python train.py --num_hidden_layers=12 --hidden_size=128 --num_attention_heads=2 --num_key_value_heads=2 --head_dim=64 --intermediate_size=512 --vocab_size=4096 --hidden_act="gelu" --norm="rmsnorm" --norm_place="pre" --norm_eps=1e-05 --positions="learned" --qk_norm=false --attn_scale=0.125 --bias="none" --tie_word_embeddings=false --parallel_block=false --extras=["capped logits"] --init="normal" --init_std_qkv=0.0273 --init_std_o=0.00558 --init_std_up=0.0273 --init_std_down=0.00558 --init_out_by_depth=true --optimizer="muon_variant" --learning_rate=0.0084 --lr_mult_down=2.0 --beta1=0.9 --lr_head=0.00459 --max_grad_norm=0.5 --warmup_steps=200 --schedule="wsd" --decay_fraction=1.0 --decay_shape="linear" --final_lr_fraction=0.0 --batch_tokens=16384 --max_seq_len=1024 --doc_mask=true --train_tokens=209000000 --max_steps=12757 --dataset="wikipedia_en"
Each number is 50 + 12 x the weight over its row's rms, rounded and kept within 0 to 99. Layers, rows and columns count from 0. The size before them is the row's rms in percent of the matrix's.

# up: layer 4 MLP up, 512x128, rms 0.163, rows 297-349, columns 64-127
# down: layer 4 MLP down (transposed), 512x128, rms 0.142, rows 297-348, columns 64-127
up297 105:40 52 62 46 33 57 44 54 50 57 54 66 56 57 46 58 48 37 61 56 67 50 56 52 46 54 55 33 67 42 27 46 69 50 55 44 34 70 52 37 59 50 53 52 51 45 22 41 62 68 44 58 35 67 39 57 60 55 55 46 50 52 52 37
down297 096:54 46 56 60 52 61 67 48 50 55 49 51 56 59 30 57 61 33 72 52 39 65 48 53 54 30 51 57 44 48 38 57 49 67 40 57 64 45 50 40 43 31 60 59 32 44 50 47 61 52 60 65 57 51 31 62 46 43 46 38 52 55 48 38
up298 098:43 68 67 67 41 53 55 46 45 38 68 63 39 49 61 68 37 51 50 52 61 36 27 55 49 50 39 57 44 51 41 53 26 48 51 38 46 41 39 55 72 62 62 36 51 45 32 68 58 39 42 51 46 46 55 55 50 32 45 59 18 64 43 62
down298 092:49 30 54 46 55 30 74 52 39 33 50 55 55 48 49 51 82 48 42 44 43 71 59 53 67 44 70 30 68 43 43 57 50 70 33 39 76 58 32 72 27 48 42 54 66 42 64 55 60 53 50 36 55 43 61 55 42 56 38 34 69 51 34 42
up299 102:50 50 48 56 67 49 50 36 42 58 38 40 36 48 50 46 44 46 53 63 52 46 55 59 58 51 56 42 44 51 43 29 48 73 12 56 59 51 42 51 46 62 35 62 56 23 58 40 66 46 39 25 30 72 68 51 55 53 40 63 71 49 48 57
down299 102:57 47 50 41 55 78 50 56 36 52 50 24 50 45 29 52 54 60 48 13 78 52 53 46 56 45 49 50 47 53 35 77 57 52 33 55 49 47 56 40 58 55 46 56 59 45 67 38 31 51 58 36 37 43 61 49 67 72 61 38 63 71 41 40
up300 097:57 54 40 49 53 46 55 48 42 24 56 43 41 68 24 48 44 49 71 57 68 58 46 62 13 36 45 63 53 48 40 63 62 73 54 34 42 67 45 43 49 54 59 54 52 44 28 51 71 49 45 34 45 49 39 77 39 50 57 37 58 59 43 44
down300 092:54 38 52 58 57 56 69 38 49 56 41 52 49 49 52 46 44 40 33 44 55 42 39 35 55 48 54 36 41 46 61 41 60 48 43 55 39 60 69 38 27 49 49 33 71 59 36 55 52 49 64 53 52 45 52 55 76 62 31 35 61 68 61 64
up301 100:41 43 61 23 65 64 47 64 41 64 47 74 48 62 44 53 57 26 46 71 57 49 40 58 71 45 46 31 62 46 46 51 48 48 48 65 35 67 58 47 55 33 36 52 57 62 62 50 36 33 46 56 51 04 30 58 44 46 36 61 48 18 64 54
down301 097:51 69 40 52 45 52 37 54 47 63 49 75 32 55 68 33 39 49 57 50 45 47 32 54 36 34 47 53 59 62 37 39 64 40 71 37 27 62 48 50 41 55 31 50 46 43 30 47 72 44 33 61 60 70 38 46 45 40 55 59 36 48 61 61
up302 107:61 53 34 44 39 35 56 55 48 55 45 71 35 50 50 49 42 46 52 46 37 39 50 50 55 41 62 62 38 56 22 48 52 55 60 57 33 59 36 57 43 53 67 42 60 53 50 50 45 65 49 39 61 50 32 54 42 50 46 31 60 49 68 33
down302 109:39 59 56 28 57 39 38 53 30 58 51 56 47 70 44 37 49 40 41 35 27 49 48 29 47 48 48 33 56 62 30 57 34 62 48 77 46 36 36 49 64 29 54 52 69 70 32 59 36 47 56 50 62 50 47 71 83 33 48 45 26 51 60 43
up303 087:59 55 43 56 36 69 50 58 49 51 70 70 31 42 34 47 35 24 62 39 43 45 83 62 43 70 41 39 52 46 53 35 41 57 49 30 38 27 55 65 48 43 53 49 59 47 47 60 57 47 60 61 64 59 47 64 70 46 32 50 43 64 46 58
down303 097:48 52 58 54 39 49 58 66 35 53 44 66 70 58 52 64 60 64 42 32 55 44 63 36 51 59 52 45 66 72 40 52 65 39 46 49 38 51 46 54 59 34 52 57 33 58 54 63 46 59 29 43 56 76 75 52 40 49 44 43 74 57 57 33
up304 110:59 44 56 65 39 54 48 36 55 31 40 40 47 34 61 29 54 55 55 50 36 62 40 46 61 52 59 28 32 69 54 79 55 44 65 59 57 55 36 39 53 52 45 45 60 39 40 57 73 30 51 40 51 42 54 49 66 27 66 40 25 46 59 41
down304 115:40 35 66 57 46 49 56 51 53 53 51 59 30 57 44 64 37 49 39 48 60 31 40 58 49 49 64 56 55 48 32 64 59 63 55 54 63 60 71 29 73 38 31 42 64 76 59 51 61 58 53 41 50 26 39 54 69 43 45 37 26 47 63 67
up305 109:43 62 57 67 69 43 42 32 51 37 46 60 48 61 35 33 52 50 71 49 52 62 51 49 30 35 56 51 41 53 54 55 46 49 53 57 54 41 56 64 48 47 46 53 67 49 63 47 37 60 49 63 26 38 73 45 69 31 35 56 61 40 61 51
down305 095:50 46 33 46 54 41 56 52 50 43 55 75 45 51 61 35 68 50 53 29 45 37 39 55 30 46 37 51 45 63 54 40 53 46 65 47 33 59 39 39 61 46 61 52 89 64 54 53 56 43 55 57 37 65 40 53 65 46 29 62 53 27 63 27
up306 103:44 70 51 41 45 56 34 43 34 64 66 79 54 57 70 52 54 51 62 50 45 32 57 44 56 58 70 58 58 66 30 75 63 56 57 58 66 40 45 62 55 54 66 54 53 51 29 31 37 54 63 48 47 60 62 29 60 52 49 31 57 30 58 41
down306 099:53 61 44 42 51 42 52 51 40 57 33 55 37 51 57 51 42 42 45 40 90 52 66 58 66 51 46 46 64 47 34 53 49 50 49 51 53 35 57 37 52 52 49 73 35 36 35 62 53 37 70 56 33 49 41 54 36 60 38 70 58 49 44 62
up307 110:41 60 59 59 55 49 64 49 47 46 41 44 52 42 35 45 64 44 75 47 26 22 50 39 47 46 53 49 43 80 32 55 21 45 54 38 50 47 43 42 60 56 47 47 56 51 36 68 50 46 48 56 40 40 43 45 43 31 71 43 49 30 58 21
down307 108:51 48 68 68 73 44 76 60 49 49 48 68 70 44 35 67 64 25 72 40 61 70 49 54 63 41 62 59 50 42 53 34 46 45 41 51 56 63 43 70 64 57 44 41 57 36 59 53 61 51 48 29 38 54 44 54 40 40 56 64 48 59 54 21
up308 092:67 45 52 50 51 56 33 41 31 60 56 49 53 32 19 78 77 44 47 40 74 52 53 48 50 42 41 47 38 40 49 39 48 42 38 43 57 46 55 44 58 41 39 71 66 52 38 44 66 55 65 68 63 57 36 50 61 45 60 50 35 44 63 30
down308 081:62 53 27 77 56 45 72 60 55 60 28 54 53 38 85 55 63 68 35 50 44 52 51 30 34 42 56 32 87 62 57 52 48 63 45 47 59 43 47 43 51 33 61 28 56 59 73 36 67 54 39 56 51 41 51 48 47 64 48 51 55 43 40 42
up309 091:45 52 78 63 45 63 48 52 44 66 41 79 64 50 40 51 45 48 40 66 40 64 40 55 45 46 49 43 44 53 55 47 74 38 25 52 43 48 34 31 45 64 39 48 52 42 57 48 55 50 28 57 64 29 54 59 44 47 46 27 66 42 73 60
down309 095:66 39 11 57 60 60 50 59 55 66 36 20 38 68 63 57 45 50 68 42 50 54 60 38 63 71 46 44 41 26 43 63 49 63 50 58 44 53 72 61 53 51 58 52 39 47 42 78 44 37 47 49 67 52 35 56 28 47 42 36 64 42 51 42
up310 111:43 49 31 45 50 48 50 59 55 58 55 66 27 68 56 60 54 44 24 59 46 48 55 59 46 38 60 59 43 55 58 41 59 51 46 45 50 61 55 59 65 35 27 46 69 60 69 72 44 57 45 52 51 42 23 20 39 63 34 50 60 43 34 60
down310 101:38 45 56 37 52 23 56 51 38 70 42 54 51 56 63 72 20 60 59 54 32 55 43 43 41 68 37 40 51 71 41 55 48 48 50 48 49 43 51 30 67 47 38 62 35 38 37 36 68 45 51 63 57 56 52 78 63 31 35 61 67 56 60 40
up311 108:51 47 50 51 48 57 58 54 65 51 33 37 56 54 65 39 48 83 36 45 39 22 46 63 65 66 55 56 54 50 69 43 48 45 52 58 80 44 50 52 60 48 45 66 53 66 48 54 50 41 56 43 36 35 57 42 36 45 68 64 66 72 38 52
down311 093:55 56 40 43 50 63 81 49 69 54 57 54 49 66 19 62 55 44 47 56 43 35 43 27 56 36 48 47 54 26 28 60 45 54 71 45 41 71 73 54 47 28 74 62 52 58 54 46 74 40 50 77 33 53 76 56 58 71 46 64 54 45 63 45
up312 089:40 55 59 46 53 40 47 40 61 46 55 40 56 41 55 50 40 46 42 41 56 48 20 36 51 47 38 59 40 62 61 50 43 56 47 41 61 53 40 39 56 11 62 41 49 51 64 54 39 52 58 26 39 35 34 59 61 45 45 49 43 71 77 59
down312 096:56 62 50 28 54 46 57 67 50 51 48 33 34 32 54 62 56 43 61 41 43 44 38 43 52 53 48 58 56 28 49 52 70 51 39 21 30 59 69 61 33 61 59 43 44 43 73 51 47 19 58 43 33 28 59 53 61 38 30 47 50 38 45 73
up313 121:36 49 62 47 57 49 56 33 66 37 62 54 43 40 80 34 38 54 45 47 42 61 55 43 37 66 45 71 63 43 48 32 57 39 41 70 54 69 40 54 39 25 43 40 43 56 24 39 70 60 51 54 37 54 51 48 53 39 50 64 63 55 34 46
down313 105:68 47 51 77 88 65 64 25 46 35 42 75 42 42 38 67 61 56 66 45 64 32 51 51 57 71 43 56 53 63 38 60 35 47 44 43 20 39 58 53 51 65 46 49 67 64 61 39 52 41 48 62 55 49 61 49 45 68 53 74 37 53 59 35
up314 091:48 38 45 49 29 42 40 64 33 49 52 55 50 51 40 56 40 57 44 52 62 44 48 52 48 55 38 49 61 68 46 39 54 61 53 53 47 62 67 21 55 42 49 49 64 66 44 58 49 48 44 81 58 31 62 39 54 45 82 57 53 39 54 41
down314 087:41 54 64 45 39 54 35 48 60 37 43 55 52 44 46 53 56 57 60 41 39 65 66 55 43 72 64 48 49 36 37 58 51 38 38 40 53 56 37 70 39 39 34 40 51 32 43 63 29 84 48 26 47 36 25 40 71 76 42 45 42 34 55 58
up315 097:53 43 54 52 46 47 60 49 58 50 34 66 38 37 32 48 49 75 42 38 43 39 54 48 47 26 62 49 39 25 52 56 49 67 44 66 36 57 51 50 63 53 19 58 55 59 59 59 48 63 55 60 68 43 26 22 29 33 45 53 36 62 58 61
down315 101:48 51 61 52 41 34 59 50 39 42 42 49 52 56 39 65 31 47 47 44 58 63 42 44 52 30 65 41 63 55 57 33 52 32 48 45 73 30 61 33 62 53 37 56 27 50 47 43 50 46 83 62 57 45 57 57 56 44 53 61 47 60 50 48
up316 084:37 64 48 28 52 45 67 69 72 76 47 50 15 63 48 53 39 61 51 34 52 49 64 67 56 28 53 47 19 40 16 72 39 48 58 77 49 56 70 48 33 58 54 60 60 46 47 44 42 42 35 41 48 48 48 51 55 43 58 65 55 38 57 46
down316 105:70 54 46 89 54 46 48 40 54 36 51 54 65 47 48 33 63 50 34 61 41 58 42 36 41 70 58 45 67 57 67 20 68 44 41 46 47 46 32 29 53 53 49 43 42 62 62 61 45 66 48 54 62 42 36 47 46 32 60 28 32 69 57 50
up317 089:59 42 49 55 62 66 38 58 52 62 25 58 58 71 45 36 52 61 50 55 53 63 52 56 46 51 49 59 56 79 57 36 54 25 31 57 68 49 39 43 78 39 55 50 30 71 55 36 56 44 68 62 47 34 47 53 64 59 42 54 62 56 53 57
down317 108:47 31 42 59 42 43 57 59 47 45 71 49 49 42 52 71 57 61 46 39 44 39 34 44 83 58 42 41 40 19 55 66 53 45 38 44 58 41 57 51 27 65 36 69 61 65 58 63 26 50 45 26 59 43 63 54 41 54 52 31 60 59 47 71
up318 099:61 57 63 47 48 53 67 55 52 62 66 83 73 56 48 47 51 54 36 58 44 58 49 58 62 56 63 48 71 51 48 45 67 43 70 49 29 50 45 47 53 40 55 51 62 59 33 66 55 54 30 58 67 49 46 54 46 51 37 53 66 49 41 52
down318 086:53 39 48 56 45 75 52 66 57 48 44 53 40 52 67 62 53 46 49 56 60 32 29 46 44 50 58 39 52 62 48 31 53 38 51 71 30 70 73 50 43 58 51 67 90 65 56 47 41 57 52 43 44 64 48 55 45 45 62 48 36 63 49 59
up319 104:63 49 50 51 54 65 54 17 56 34 65 48 38 38 43 38 62 37 61 22 43 55 50 51 56 64 26 54 61 74 49 65 63 38 45 59 58 50 39 49 51 53 40 55 40 40 42 44 29 64 38 54 29 39 58 49 50 36 30 53 54 67 72 47
down319 103:47 41 47 52 70 26 44 39 52 54 43 64 44 66 59 41 68 43 75 70 58 49 64 63 45 41 57 44 59 53 46 24 39 52 55 48 31 68 57 47 64 61 29 37 38 64 35 49 56 51 48 50 63 59 54 53 35 44 65 56 48 42 65 45
up320 075:45 61 40 47 44 69 44 53 74 48 47 53 46 51 50 57 44 57 50 53 48 52 50 63 31 36 38 27 49 57 42 65 55 43 30 50 48 58 37 39 46 57 57 50 33 37 23 46 55 41 67 30 55 36 47 35 47 21 40 34 54 60 66 70
down320 065:62 43 44 49 41 51 61 69 61 55 55 47 75 51 44 48 47 39 67 68 52 48 72 47 36 54 46 45 61 64 59 45 72 62 50 58 50 50 63 54 46 26 48 71 52 35 49 50 50 74 69 36 73 49 52 29 48 48 64 38 35 60 28 40
up321 116:66 42 81 58 47 40 53 59 58 52 63 79 63 51 45 45 54 34 46 64 57 53 42 52 63 50 65 47 71 71 35 78 32 62 40 42 44 40 60 54 47 43 39 42 53 65 37 60 57 61 48 61 37 59 67 56 59 60 68 67 44 54 32 61
down321 099:82 39 33 36 33 48 58 59 64 43 57 49 66 55 46 49 60 41 57 44 55 49 58 69 28 33 56 71 46 35 55 47 56 48 45 44 46 44 53 44 59 49 40 64 51 48 46 34 58 39 40 39 61 47 50 55 28 71 49 54 44 29 47 57
up322 099:69 61 44 57 56 69 43 58 30 50 35 49 55 23 55 44 33 52 63 66 46 73 70 79 47 65 55 59 51 71 48 54 50 35 63 53 73 41 42 43 36 64 34 58 59 61 52 62 53 67 48 42 69 40 48 25 42 41 66 42 55 69 38 55
down322 089:17 41 65 17 35 41 56 23 61 55 45 50 51 74 54 42 46 69 67 34 61 58 53 45 42 62 34 42 38 53 46 42 55 48 55 63 29 61 81 57 46 49 58 55 28 55 37 61 58 34 38 63 39 32 52 34 33 56 55 66 62 43 27 56
up323 105:52 45 58 40 31 56 49 55 52 38 35 34 85 39 56 52 45 50 41 40 45 44 65 34 35 52 60 31 52 79 51 62 46 70 54 64 53 54 53 64 50 57 50 35 71 41 44 64 36 55 35 63 62 47 41 54 32 38 60 69 41 71 46 38
down323 094:59 51 61 53 50 38 47 72 55 43 44 37 48 76 61 37 39 59 59 52 50 66 76 34 53 51 46 45 42 26 42 45 53 50 44 62 66 41 60 59 57 37 59 68 62 50 59 59 44 46 53 38 49 63 34 60 29 34 45 59 73 31 35 74
up324 098:56 24 64 42 49 46 45 55 76 42 52 58 42 61 64 23 47 64 41 48 71 71 45 41 46 45 31 49 43 36 60 47 36 47 47 50 30 43 58 35 57 49 45 39 52 49 61 35 73 18 32 64 52 44 24 58 40 51 55 27 58 62 41 58
down324 091:51 64 50 69 50 44 58 39 48 44 46 55 65 47 38 44 51 48 45 48 25 56 45 58 61 58 47 43 48 28 49 52 60 57 63 64 40 35 48 60 38 66 37 65 37 41 48 37 39 65 45 59 59 62 48 54 73 70 33 22 43 67 69 64
up325 108:61 57 38 60 60 58 54 38 37 71 54 44 66 28 69 62 56 31 47 51 45 48 56 40 63 38 27 50 38 63 59 65 41 37 33 55 42 23 53 46 55 50 59 51 55 72 40 52 54 59 51 58 50 65 37 31 37 57 71 45 55 55 62 63
down325 100:11 57 51 60 51 31 48 39 58 46 61 69 20 46 63 76 43 37 25 53 63 54 64 43 63 59 47 49 44 41 62 51 53 60 52 48 51 40 47 45 69 69 73 54 59 67 43 47 41 70 72 42 45 67 42 33 40 53 37 52 50 54 66 49
up326 093:50 31 10 55 39 34 65 45 51 29 52 53 68 50 51 75 65 70 40 45 44 59 43 35 49 36 74 38 38 43 35 70 58 42 36 53 30 62 70 47 66 42 63 58 64 40 43 55 54 65 44 47 44 65 44 58 49 61 61 57 55 62 81 70
down326 087:30 40 41 29 43 56 43 44 59 64 48 61 35 61 38 40 43 49 57 34 37 64 61 58 32 60 36 43 59 69 66 50 47 59 53 62 72 60 54 48 63 53 58 57 43 52 44 31 27 33 45 51 60 53 43 52 50 42 43 46 57 64 42 72
up327 086:63 36 33 45 52 48 62 60 48 43 43 57 34 66 59 60 40 58 65 65 56 56 35 57 56 47 82 46 32 44 46 60 47 50 33 71 90 61 49 29 58 35 62 60 35 59 29 39 45 45 50 48 35 48 45 53 48 57 26 64 51 53 55 76
down327 091:44 49 53 39 59 28 44 45 31 41 52 51 52 38 43 45 68 27 45 31 46 73 56 31 58 55 43 43 65 50 57 27 52 54 69 36 08 45 36 42 42 57 49 36 45 43 59 68 41 47 54 38 62 47 50 45 51 37 53 29 44 50 45 46
up328 098:71 47 40 58 50 61 51 53 55 40 42 53 37 45 29 58 42 17 46 61 46 41 38 47 49 42 88 54 40 64 60 64 46 56 68 47 62 35 44 57 35 71 63 30 54 60 43 49 56 40 51 57 72 51 48 75 57 47 52 41 51 49 39 34
down328 089:42 56 57 25 66 50 39 60 57 63 41 49 37 50 41 39 40 72 32 46 33 50 39 21 48 47 66 40 50 48 42 32 67 35 57 66 47 67 39 50 40 70 40 31 60 49 33 36 53 53 55 38 31 28 41 63 52 62 27 54 21 78 50 54
up329 105:66 61 71 55 30 51 60 62 44 47 51 42 56 52 58 32 49 90 30 62 49 56 61 45 47 59 77 43 37 45 52 52 45 32 50 46 50 52 32 36 57 41 55 26 45 48 59 38 45 64 31 52 81 49 51 52 43 65 27 60 49 62 50 37
down329 100:40 57 38 65 63 64 45 47 47 38 59 48 48 58 54 41 33 17 36 67 49 37 58 64 33 58 13 60 39 59 66 48 55 53 38 38 71 39 47 59 16 58 64 44 69 30 34 38 52 37 56 57 33 60 37 41 68 58 55 35 37 38 44 52
up330 111:63 38 45 57 34 45 49 37 33 49 53 91 34 65 49 57 60 71 62 52 56 50 46 46 51 36 51 66 46 44 54 60 57 54 38 42 60 62 18 32 70 63 54 52 67 60 57 36 57 53 62 57 34 45 64 29 51 50 59 49 39 60 67 29
down330 098:78 49 38 72 62 25 61 44 61 52 50 65 50 72 53 50 44 64 29 46 48 44 50 73 53 39 58 44 39 66 80 40 49 50 61 51 37 35 51 33 54 15 55 45 68 64 55 44 30 52 37 52 77 33 55 44 58 65 54 56 57 50 60 49
up331 093:56 36 67 61 46 45 35 54 59 64 51 56 49 51 65 27 44 56 38 57 45 63 73 39 42 68 65 70 45 44 54 51 34 49 46 73 73 67 58 48 53 61 55 44 51 35 44 24 65 64 69 46 20 55 55 52 45 48 55 59 63 35 46 46
down331 093:60 60 35 64 59 63 68 56 37 54 48 34 51 29 45 37 44 70 64 50 62 53 50 45 41 55 48 72 45 53 58 54 44 48 52 52 52 51 42 64 37 49 63 53 36 44 59 41 28 35 41 36 38 80 56 41 58 57 44 53 32 51 42 54
up332 105:64 57 37 36 62 48 61 65 49 67 58 59 41 49 62 69 51 50 64 51 62 41 31 29 44 62 41 41 46 56 36 30 62 63 42 39 37 59 15 50 39 42 51 36 47 40 26 62 24 68 58 58 60 66 51 44 49 41 44 58 52 52 47 35
down332 100:55 37 40 36 62 52 64 60 26 79 44 57 49 34 42 39 42 50 62 36 43 47 53 59 57 31 58 34 47 31 62 63 52 41 32 56 24 45 48 45 46 63 59 51 57 43 54 58 52 53 58 42 50 68 74 42 38 49 58 67 67 50 70 78
up333 077:48 67 55 50 33 47 40 66 56 55 65 50 54 65 57 44 43 60 47 37 49 30 26 45 43 46 54 35 22 44 27 58 53 50 53 58 28 64 70 35 37 47 83 47 69 46 48 26 68 62 45 44 34 60 58 45 40 56 57 49 45 38 41 65
down333 093:44 41 46 20 67 41 43 41 45 41 48 23 55 38 33 62 39 63 62 44 53 64 37 47 56 54 44 41 53 57 58 32 54 51 61 52 41 49 30 53 61 53 49 42 44 52 57 74 59 53 53 56 46 34 39 60 43 32 57 57 56 62 24 54
up334 086:50 44 45 41 18 53 38 61 36 58 63 30 30 49 63 67 31 76 47 48 51 48 35 61 50 61 58 52 50 73 46 34 41 25 67 54 56 43 56 42 65 54 60 42 48 48 36 38 74 55 48 30 40 31 62 61 39 44 47 60 68 47 51 73
down334 104:47 66 56 39 52 34 56 68 53 37 55 67 57 38 34 29 45 59 57 51 69 56 58 46 33 63 55 56 67 18 60 46 58 48 30 32 55 55 54 42 62 42 71 56 52 42 69 70 44 45 56 52 54 59 73 29 61 66 55 54 37 48 67 46
up335 077:47 40 45 53 51 54 23 52 69 59 65 47 38 65 59 40 27 58 59 47 48 45 68 44 28 63 35 35 36 60 25 58 48 69 60 53 40 39 55 42 47 69 72 52 46 63 52 61 39 37 44 65 54 51 54 23 51 59 61 51 61 46 43 43
down335 088:42 71 50 49 57 45 46 56 45 22 29 69 47 34 48 51 58 49 61 52 50 74 39 57 68 52 54 49 68 62 67 24 60 48 42 46 60 52 36 37 26 34 50 51 33 51 55 50 56 55 63 43 44 46 40 47 50 37 41 38 58 64 45 67
up336 092:45 56 46 63 59 56 63 52 60 25 54 62 35 43 63 60 77 53 31 69 36 53 45 46 51 88 61 36 35 37 56 55 61 32 50 52 40 50 64 67 55 29 44 43 41 34 63 34 53 53 66 58 30 63 17 34 42 50 46 51 41 55 49 50
down336 090:48 68 33 64 49 59 35 47 40 49 47 52 46 43 42 34 45 60 53 68 57 29 39 45 23 43 42 50 48 92 53 49 50 34 41 64 69 33 45 56 49 48 50 52 52 50 40 56 54 24 59 66 51 60 70 46 59 58 54 58 32 49 42 37
up337 100:46 41 74 38 41 53 48 67 45 78 39 55 41 59 46 54 55 47 43 34 61 49 35 41 30 58 60 58 55 64 56 41 43 55 83 55 40 54 35 43 36 46 56 51 54 41 49 38 35 44 31 47 17 57 22 71 65 33 66 36 28 67 59 49
down337 095:54 45 59 53 47 41 51 42 55 46 36 43 68 59 47 76 50 55 38 53 62 61 37 50 55 40 53 44 64 28 46 44 64 65 32 62 55 43 59 65 55 58 75 35 55 46 36 49 46 68 36 37 59 58 51 52 27 29 68 38 48 39 46 56
up338 093:37 58 34 34 42 71 64 49 45 69 70 55 51 61 34 53 42 33 34 31 69 71 64 47 24 39 31 42 60 50 53 45 53 50 90 61 53 57 31 53 46 41 51 47 45 43 38 42 65 51 46 53 41 46 55 45 41 53 79 53 35 64 51 43
down338 095:30 52 58 51 52 62 31 59 52 24 70 44 80 47 57 41 40 72 49 48 36 53 50 51 33 44 42 47 80 66 59 61 54 51 54 44 63 52 81 42 54 49 54 66 65 33 62 56 44 61 51 54 80 49 65 33 31 60 44 34 40 57 59 57
up339 094:29 44 51 43 58 29 37 50 66 68 50 66 55 57 46 46 26 53 55 59 37 50 66 58 44 86 54 37 50 42 48 51 46 40 60 46 36 17 25 52 58 56 49 28 60 52 65 56 58 46 44 55 44 56 59 46 31 48 24 60 55 47 53 69
down339 099:58 35 61 34 48 53 45 51 48 50 45 46 35 36 51 46 47 63 47 57 36 53 76 55 60 55 35 60 57 50 51 55 54 39 64 34 57 47 62 31 54 25 47 77 83 37 60 69 49 30 61 42 27 52 40 63 59 56 54 67 33 55 66 61
up340 089:44 42 50 46 63 50 46 37 60 51 49 52 38 49 42 69 51 59 69 48 31 44 53 45 42 44 55 43 48 69 35 57 25 70 32 59 26 57 30 58 52 58 68 73 69 38 31 53 43 41 42 35 39 68 54 50 26 44 55 61 56 59 38 62
down340 089:23 77 20 56 52 52 60 42 45 54 54 46 58 58 67 44 45 51 59 57 55 75 50 49 44 62 30 50 53 52 56 58 45 47 43 43 59 51 39 64 35 64 35 46 53 63 55 62 53 28 71 32 48 51 56 52 48 30 61 79 51 44 37 46
up341 097:56 58 46 50 58 54 57 54 36 39 56 44 47 35 60 73 68 55 53 48 56 69 48 56 56 45 47 54 32 34 65 49 36 40 63 80 54 70 31 33 61 47 60 52 71 38 35 50 50 50 44 28 39 57 42 56 54 62 23 40 58 47 58 69
down341 085:37 45 45 24 42 60 58 39 44 58 60 40 62 32 38 63 29 41 48 35 46 32 48 50 45 78 47 54 55 53 53 39 32 52 53 23 27 40 49 74 57 58 60 51 46 66 39 53 52 58 51 55 62 51 60 32 43 57 44 43 69 56 47 50
up342 093:29 53 55 47 30 41 49 34 48 34 53 55 57 51 55 62 45 41 47 42 42 24 48 35 42 33 45 42 32 71 37 57 22 61 43 73 31 48 90 49 65 18 48 48 67 42 68 77 51 37 52 65 45 55 72 34 56 57 40 60 67 30 58 59
down342 088:39 53 56 43 63 53 41 65 54 57 40 59 49 62 29 48 42 69 52 55 22 74 66 29 40 52 51 59 52 38 61 40 46 40 48 28 63 48 36 50 39 78 46 67 67 53 52 29 51 48 56 45 47 56 53 40 42 22 51 53 46 48 43 32
up343 086:42 51 64 35 52 58 32 50 33 40 48 67 49 71 24 62 55 53 42 45 43 62 43 39 55 54 60 66 40 41 32 49 41 38 61 56 29 55 65 37 61 56 50 36 44 67 42 63 54 67 52 46 47 36 53 88 47 50 49 51 50 50 67 49
down343 096:49 39 43 59 60 50 36 49 51 48 42 54 46 25 53 55 72 37 60 63 53 44 79 45 48 47 49 62 55 73 53 41 56 62 31 35 71 20 62 69 53 53 58 48 60 47 50 46 63 50 52 57 39 53 44 35 59 32 55 35 66 40 36 55
up344 111:59 45 35 50 41 40 70 63 52 64 64 38 61 63 41 71 53 64 56 43 57 63 46 83 64 50 53 25 44 65 66 48 41 73 50 69 40 60 51 53 30 55 51 51 47 60 42 52 50 60 44 55 48 65 59 56 41 64 69 54 54 48 64 32
down344 101:79 57 40 53 41 82 38 66 60 54 36 60 17 41 26 49 38 40 45 39 41 38 57 62 56 28 45 61 62 59 42 40 60 47 47 36 51 40 56 35 46 53 49 68 59 35 39 43 61 34 65 43 75 65 78 41 55 53 53 33 53 54 50 50
up345 107:44 42 42 72 67 69 58 61 59 52 65 53 35 42 53 55 65 49 43 43 49 56 53 41 61 42 44 48 39 35 70 57 25 51 45 55 67 44 48 48 51 39 49 45 69 31 49 64 65 37 81 45 55 52 50 34 39 57 53 70 58 29 49 24
down345 116:42 49 42 43 42 78 55 40 55 36 53 58 51 65 56 64 70 41 55 35 50 45 33 52 54 62 29 70 36 57 43 43 47 27 51 47 44 62 40 41 56 25 46 31 53 44 45 47 38 51 46 46 49 59 33 63 43 65 55 61 44 34 38 41
up346 110:60 71 66 72 73 57 48 42 84 51 38 66 55 46 55 57 49 54 49 56 67 61 50 44 52 45 34 58 44 39 55 44 52 33 38 62 58 34 59 39 62 53 49 35 38 32 59 39 45 21 56 46 36 52 62 58 44 51 49 37 56 54 34 38
down346 096:43 25 41 70 56 42 41 53 49 48 52 45 54 57 25 26 63 59 46 34 52 63 59 62 55 62 40 47 49 43 15 30 46 33 53 48 35 57 55 56 32 57 50 68 41 47 45 43 56 60 57 47 63 48 68 50 62 65 46 52 47 39 45 56
up347 156:69 44 53 57 63 70 34 48 32 60 44 56 70 58 44 54 38 56 49 38 24 35 57 58 12 42 46 48 51 54 18 56 71 38 44 42 49 50 43 48 69 65 56 64 66 38 24 38 62 89 43 45 36 55 62 41 32 53 55 41 66 58 76 62
down347 163:64 49 50 45 84 61 44 57 63 56 37 38 50 42 46 46 57 61 44 34 40 40 68 41 41 46 55 46 60 47 57 51 58 43 53 59 44 39 64 56 41 30 68 54 54 41 57 51 52 45 49 61 32 58 30 44 47 42 64 55 69 47 20 43
up348 111:52 51 34 56 47 55 45 37 49 63 49 40 36 53 41 63 31 66 54 62 23 60 47 68 62 58 48 39 46 66 57 73 40 61 54 58 36 42 42 53 45 64 84 63 45 66 43 52 21 54 54 54 50 56 43 52 36 54 53 66 63 59 47 46
down348 099:38 57 63 42 49 45 55 48 52 46 51 54 37 55 37 41 46 58 33 40 26 44 30 55 64 39 49 40 47 47 66 33 41 47 20 53 32 60 43 55 66 47 55 65 37 60 47 44 42 43 59 63 63 62 71 31 59 68 58 57 50 59 61 64
up349 104:73 66 38 41 47 53 43 64 61 92 30 49 48 52 47 35 47 64 43 69 48 34 63 44 58 47 43 52 55 33 21 72 45 46 43 44 45 38 41 57 68 65 56 49 60 42 57 42 50 46 62 66 38 53 31 70 52 46 49 63 55 41 60 28